Each number is 500 + 40 x the weight over its row's rms, rounded and kept within 0 to 999. Layers, rows and columns count from 0. Numbers have three digits each. The size before them is the row's rms in percent of the matrix's.

# down: layer 13 MLP down (transposed), 2560x320, rms 0.053, rows 2257-2276, columns 160-319
# up: layer 13 MLP up, 2560x320, rms 0.0618, rows 2258-2277, columns 160-319
down2257 129:533461458546502478472472483490453507583446424462444507516451482496429538525531506555458500434423502476503495483433504499485442509564496485563527533510522517499500475412480464451518432452490475533460508484418617579549597520532479493520504493542434558499507465500492500526576501553459503501528481468473505531451467493503533443425480430492502547562544579505528526514538489506536448459505581466497442556525537463470501608468521526503492516475507483616486574421439550519474563469559428
up2258 105:534451469546521510580538517541582493526528438534537516513451473543507523461500534410465511468544512507528431528534438475433472490465508483455539545567466455558434517528525521522544556519514525466494468508461492456496457505473519483480474505422420535465506493552510524480429456472549521521482509538530529494460574448455423581452423524516516479487477416505530407526552521520454475555460567585528547519513514560513481468524501531434517484537495491481502536507528516499532480545505479
down2258 104:554517438523473562449485503508492560491537544498498495539492440512472528555527465536484557516480516485435471483531461468489497519484467472496468534502479534435477509422553461530450474537440493564509549550507514531557445461495462439531409466566538480464554490513560512471493457489472474510485473476465497490543498531483454506510522465541497477415530544536497561480555466408508493498529572476525480490478501530460538520494534505526494539509488430514515523486537500513440456427584555
up2259 103:474467489549606511456507545454456501497550443494451576542509516536509511507529468491509531522532554455476497530495479485503491539519501496515563489479433518532440441476482451532497539491529459492446536504433499482502414410544466445489485463424491470454538446502533602518498440447554475442487479480490541508531516563516514443417459490499458473464536532450474532509471542476479452463532557499458514507509510555484483477501520532431568490493490464473572560449518543539511506521487567
down2259 096:464523527445489505460529484494543462471510450429435460495504442535486527545461497582478542462526492493507467487559557444534546477473531553459432488499550467496522497524490493567495472592494495468470540551477503456426469501508535560507492461533489530528419478489566455452525550555479479490616507478503513485449443431436447562562524449501520463539575477511510498468498493579468482553470522495548435490496520484490457491513580515591473432470516518488438535506501505576524574472467529
up2260 100:509477515501520514433498420526463484541516526438486574480424497514578563561502510456533525512528551488501517530476443477445551386462503547556475484538463521519497524451463487547509491533506548524540478492513455487515448486485438540413481540507552440501447509540489499384471525547504509440521530405541445402488573498456488516525509507528428523442507521545524586471417465564445487545572516563523496513468474508536513507584485559519454536519506512479442520515535507488449544524550591
down2260 097:508449517512467542392524557529525523457519510575523483486521490508554540515530523482516493502536542519530532502516501645530568487471534448461512484576555570573519464551408478499501466539522512500444505492451473496568541529442490633550495528503439497477494486509512461495519488483523533547500528523507421455542523576491622548568534465461449459520491510498494538518544479463508468501478499516438545557487520540444493492495458480520539550486476489486514477482521461500560537439564455
up2261 107:526438576579565593494469535460512461508440412560456522485397515566485477517487453492521460532526493492525438464475480472522496503498500549539512496508412426517475488470499546483507478519458522476517503383465497532577472432532530469511497498537506485448489502495492558431541479514583482513546513471454507463443532504481462472490527457554460487499490471511512455510540522486502457530517493573543505462506490441507477522510539552505572541433511543489486507530454505480469537506500556
down2261 108:520507491428501436535470486453531572527530523565562470488531441409502480485455519510523483545470548570439475493500491443544501539520539401530406496465504529507475506492524510415493517578560491536471536452483491502530494451523507518469501543560490540519497478505629431496542497445492474438504478393540560613479483544513514450419474534422580490438534519489468478470458472536491548526462471496513542553546485549500600472512491507504455546497420509523471451481485492470488574437505482
up2262 104:461491498523531548527500521539526473467471559511519401470520427430476483588473425541524559474497513464523483483486513433431514431465464549557502556518511517457480490493486545543452459447540574477517523549531491498491509475427477474504486520546491497481577507498545471409496493450502496499493477416483518479467539561500491564489462493441539518542469529522481449493473578511516531477514451450472566514465496516432500543494467481418473554470498494421549523426457478525529475467561524
down2262 103:523516515398381491566463548516521485546544505500512545486469557545473488442561487514569567562502488487536490444564431555536511453435519548572524527580494476522501425502483498528489493440481525489544476483543490467470445521578463500462516537545520498475453538428534475497538465476524451493480514443508527532514478521486463453509470520438510457474547478477466529511518454506476556471451544463490521503502564508562458469448510543528474524535558538504494530453493529473516542529581476
up2263 110:488488491563485494437493523491476490537565448477496483491505502507583548482469478469543486486529601501504480458515406568475520510488440469537566491518475490525451535483432547497503443484491482576463495534543506438519446564486461479533455547447537545483474443505508519459558488494526439530496553433555453464569571464521565525510519554506470543557460444516528471547467420439469495531510495543486460531438478514572478479558489505501520524541496516491521523532505513510435470465595541
down2263 125:517546379478520592552467522482507492510502505485535483483581555517552516567530520448481507496556500477527491496451462529585454499462498515536507533548563497459449533475486522503523568580571450470465535515473509545534515518565521509438518499484508529489471434459494459549505421526533584519432461533527416436525476462479451538448536484526503530474503556479526523475494480656506501540469526548461484515486475472470494542494457507515529473557536534558501517465476509521514476510482463
up2264 093:487458436445542614508522429564441537609484569427468472458533501434537538502510476508475494440582517474577487510493531467535511472506510454479447515470471492524500444579537490509483516568542485507621482508493487479558473476477537518421446497509511529489451562511527509439502495501489570520517470506408617436502477490551486521459451501492506516599371492508493435475519467499486488497557480509496466500430531522468512510581496485450502526463448468494473536476512514488481526477530534
down2264 094:472479521577380438503458486482491509511508432420476508515493584513505562507486468485496481500435564501464466551497488518432512496475509495548502504480522559433555419450437412502492535472479550543447525497441553497532480479515430515546533457538502497439514505480487476461528541467468540451426527484536558485490560502533525506506455483526501489474579526485560487480542494515499497450476528467507463515570449537473530508505515558498444519502510466536517495488515510464433485521474479
up2265 085:443526399471542473498480532564592496591506499499521462512429494443460583490536506459547516481484497561466496487461462546514489461445479469579474516529507495506463606544522460494510535576544458561487515478547565440483453492501499507452522501499420519469487515521490552489475503484521473485443500535468524508534507496511492510501485523504551459486425525453426536469560536526498558548517431462485495500511566530459512489514439401454515536484512476524453532496488521500506534473517515
down2265 079:539444598498480510501532433477516405506529547477522476549489428507469502496452463480450477526465480479512485508502544420448524533472527505505553476469466544513521523626499533533475511488514478475471480396558510500537540470518505498482510518561529533506501562480521472485468502511493606533593532497498489470469489441465437486453500507493471517542544576521521527499476448588530487478464508552499464573531508467485534523593616615471493476494554571469456568566464464477429476547477529
up2266 089:522477424532452450520521531585416488462474520411558518395408472554507482480523498507559549537519517442505451508505482471535550490546433410558457522498462523479513512452560416527564567462484485496498526458453520488520440521508506562504473545507481555416438461511472536420470512519472498479489487532439501492509509532510551499501518469512475545487482512509455545571487447585452530455541505522521490568563566467496440477543503545563454575468460516501479577516491535479495565466465475
down2266 094:458474457513473493456461544549453438456498471451466493448468536484513483453529477483537531500515463493552529522445511499521497490541456488500472498497508499512511525419587531567489497466513468519526497403461493497530471546483524477509480461472436442387493450465503588491491515543509553408522530502476517518533506519520481502522497522457556506549518547524511510496475413537488492505446536552510512510512493510505502563532481541477542516533491417449520544441516555480522458585489499
up2267 100:529483498492543440479516436557470513521614428475469496511478501504549525510528524532530421490497495500473473505485513434517555475609564459575514477523537448521529489473513488533440511468517484511472456510392520580577486476404449492430418497503523528461532507491489459503535513560503493527526532438548528508466462489473516476537547525487478529544550471481504491501475469510548535491485552512527479501507473511576503513506541523546440507433491542497461556462463487514450516534558460
down2267 103:469502541434575607510522490548522523508485498545469440481478531470533522474515489545457544550525539524563517453497507526498450460509523551478415495480397504509459415482427542498425515514451510488459520514566533508529521502494486493453541522421475515462461554517509441466547541493506536504471470522529446473527467528445519461545533541549463438509553547543492459473464566499547503514517564432478465496478532525484545483494510493551470485512466501395480518584533481495504450475540454
up2268 099:505487514558482535432473523536534479509472454513492587528519509446479551544565487431515482503477574443507515489485429511487510450477522545621454476492513556474406500513519488571535460536444474593461532483566481515506446510595454501446496510566583528462486402499495550468477435514559527471512564446471442476508548457505583553463533571536472487493503503460532451553607458487458506523507508515576435506526517514485472527493542564495520545472504525499452543503489528500462533521525521
down2268 093:525480548419569433518534451449468533468481549498500452505526499544486411469525490505498568497488502516531531497523489442444452497557479458477477526507494487493500444444540486525492584468546490514507454538454495504476415539459528559515538465460453430515554534518424532479544513550485485529510518473530526497503569555439469461558487480416520547565503472503453476547535524478577494475501480451446509528542517480509464495490478420470430532535477526461487494454489474448548444421486465
up2269 105:532450475519527613452508526541458584501528520479492483535533488479513509471532469444518465501514578506507507414508473464403536531536505499488490456516477496544419489468460488471475514536542550504533440502495491489521446523458445515509526454476463509451526496479485533475522419476507484538533527377493530487537489521512573456512430554453550546516561526470497476482486435446525499531485579491425518489436417500506482493539494493490572485521528511488548533406493518620463523517492503
down2269 104:500522446510484503490510461541457523493540547504497468472467497530465469474529507508451483491455437473598405459512458546559488486418406434562446526506597558499512449465438574517503514468502524559456517515536470473493452491493540539422557483469450536485464559481528563519528487486419440465551504470483533464576498531432501521533559479495548441535539488450463524489499460507478513548478484504425570481505492481500474457516461494502430496574493513476516464474521462458572425540548590
up2270 103:521438518474451556500484546505474527439564447509511565508484484448567498514514481478475537476511532468455397539490429480469579425523471456447524548577457489465501552451484423487483545513458512539525448594501481513516525499516432498532490551550468468477499495472474502501469519581501457518554440507549485441533569449445461493527534482415426577560481529450519468528452453499496568513447528474574489494504562535483455501491465531522489493447520546516492503569479498529477496518496470
down2270 095:495566451619570523574415452510471520488494514464509498592487514495537503465462537509561473522481509548450555476523463524537433474487537521446521464511569460536462475560493534409492553515531545445520495513493505467515483538409488516504440526545533480535542455485528499465447436482518530453439478529494559497498493584507524494534436456596598487447529537499505585451506541503440530482558497530546525465434531505506489539520496446482488502528519455467481556421518524575534508470543449
up2271 101:509514557511470476551570517534412519552463508473543537434499450513377529540544466495587519550528476481490512522527543504491553477510514372434470509490535516524561469434424443544529531545516509553453564558490538494518460418479489452458465505527450505514491556522508579469573477458488532526514475479467468561545515515483483533510473491534522488484573502497479515492495500520491530435525539526497462506465485484516472484583471501524428589521544503487504477517495502575460493427535452
down2271 103:433547519545463467497480588482450482491538459503442386483494527484472478432451476551425512421425535578562590445498535513428505497479483509501473506636470465525465584484501514474499526555463473428501536515538466544588486559476521494567534528411502484489527454487461477513525456459500439498421535484513438463501532505473536514518490511536486441464527520534465460523512502444507437524410400557484532457558550498478488481470512455498615517468451522523485472493522490474492502534517524
up2272 103:486499524515510518514498520526496510455552508472547470513536477546448512474469513411558491479511538491542488477450417529467584444471484454551497550565423548453510555515517567489527500445482529624542396510486520465470506577475492520549495537447546535483400441481506523497553464522531502511501498489544482499520527487481540526453505512531541554511469485513461530564512498512503497525513526614480482445490479486451449541509485520553457528509490510467542614511457470545465500532593555
down2272 103:509495538456549431515432482563525469511450459476487479447500484480493455486438494522510520525519483528502507529460491504529524535518480528471535474449416443471528453540539436435477488542503407503475475445523534569487529489555530539462554455493414461486466584453510462613485553547499534502464470494488453455556504500502574485476504500484503477508469454438517415481561510490497548454523519491498531491594511506536485576442475556505457520463493486478395439438416494501534563499516537
up2273 081:517488493551481559442537555535499559537519438504520558523567551468525551479464500442574542474479563463548485525560555428520525550399539487510546439555488513556448425496485441443470495501464499572575543502521540564533472508481485537541500517495459472535525418535480525554446453473524457490447551511435472507506540469538503522473545451572531490484548513407514483460530522481489531466522469518475515564437512484446489453453576481457543588565478615536433530496557479567484491502487497
down2273 083:465531522488495475584541460440504466478461554535485547565475457494469470541525489567491446510548424489448537515503546510463438496495490477437441529459538467498526490519482487447508521488523540519451543541516496492495493463481479529520515508492481480537505575566538482450537585507406499449505476508464503499499439555488523526567531532485392480470514533597508475573429468486406498500541516522560476445451517488510514494592466523524469429486531442476525449522525488428487524460495461
up2274 092:458409519442531455495541535565473533506586544466469433497481462537518559515535467454486507467481490562502500530513536516491486412511497451506463541552536386554530580511579521592499564532403529532484511489426599515481429500543492520450446526457476476481492435529522512471495540517465421491504441461489547471438528500520522578513450499463495497523487486443465587492492473429469547500469542621533520475483515497462461478528465483426427553448530502491563505508510508546516511515482542
down2274 082:469499523521508457494509517450464510398472561455460526550504502460475517537515595474424463457449509411496548562461523470505497461487466533544479489511506514511516467540518510448546486512466524474569509528528516457532591494525519579532470457515467472448514480463584501453515520516514544501526581537466498585520536523525486595533468515514437507496525545496512552468445506512552510490570533502464501514509510505450465507478567552519459510498504509548428514498449486502514404438468499
up2275 108:553551519474481497526526512562532519578468561497581521496523467526545548520532536539531510569545490514444509538527497522511499559548503449512584516498558495471467417492503542426534456539513533465576541528548622466533458550498484547469461588483399550535547480520535515513507508478590466493477457555475503486525476513462484590516525514441536480530422510541448460497504490445496534462540549504483497548427513500613463458548422504437507544497538479509548471500511542509429468452525417
down2275 107:394490578465485538407506508420479436430481506500433528546484542474437524480531447415543535468470635483520615475529477448483488432500486505495504461495439497520502507499473494570497513524487532485489416556446438518507477441446509510499484432502429497457498517516482451519527446472523539552519482524476468516499365477519494509512483515499477469458523522518483586449528528520556458565474467526435471517490533527400525467459561494565486487530504521500383543520537507443523472488486583
up2276 107:506434534553451578537454473514479491497486473479545503417491453493491460511503430542545491522485506517526460530494412491581558453540496511621442539516463495497440508478490428509485448496448578517509513463480527486481485525554400504484491511506470504449525456483443531506518478504432454473524534490524490482536552512452474535551473514537515561460491593435521579514501564504495511454515507514481533493527530523474442518482492503498478524489550491524547564496455485570565537422487553
down2276 123:476508401485468558544477529513478533501553465467514494516556553533570537517443443582452484512511484572512508419494507567563507520511560483532515492491542512468562483462465587503549549461561515501588586506478515491541506510493513493511503474531511477480527474479445544524430539474520500525513532578460483532519495548509440567451511458454398499518596504532525555496472482583563433536501605530549495458559486498437537505482505495443493423510537450452471462510475550532474504531453539
up2277 106:539496495551481533525485498507475521530467438507498509383472493552454506442469534471532461517468528475557453470485497444530532540496496538485534475467473493446473500458474543513536478485522527534410505387516479445509525518554498489480459536548465583456508508503565496472582491470497461524463477546542557499486482453468521579466502570556527523402487504501519439513541478529493511485517443467540462480491514609546453492548489559458447532539495511439470506550493486526494576433476558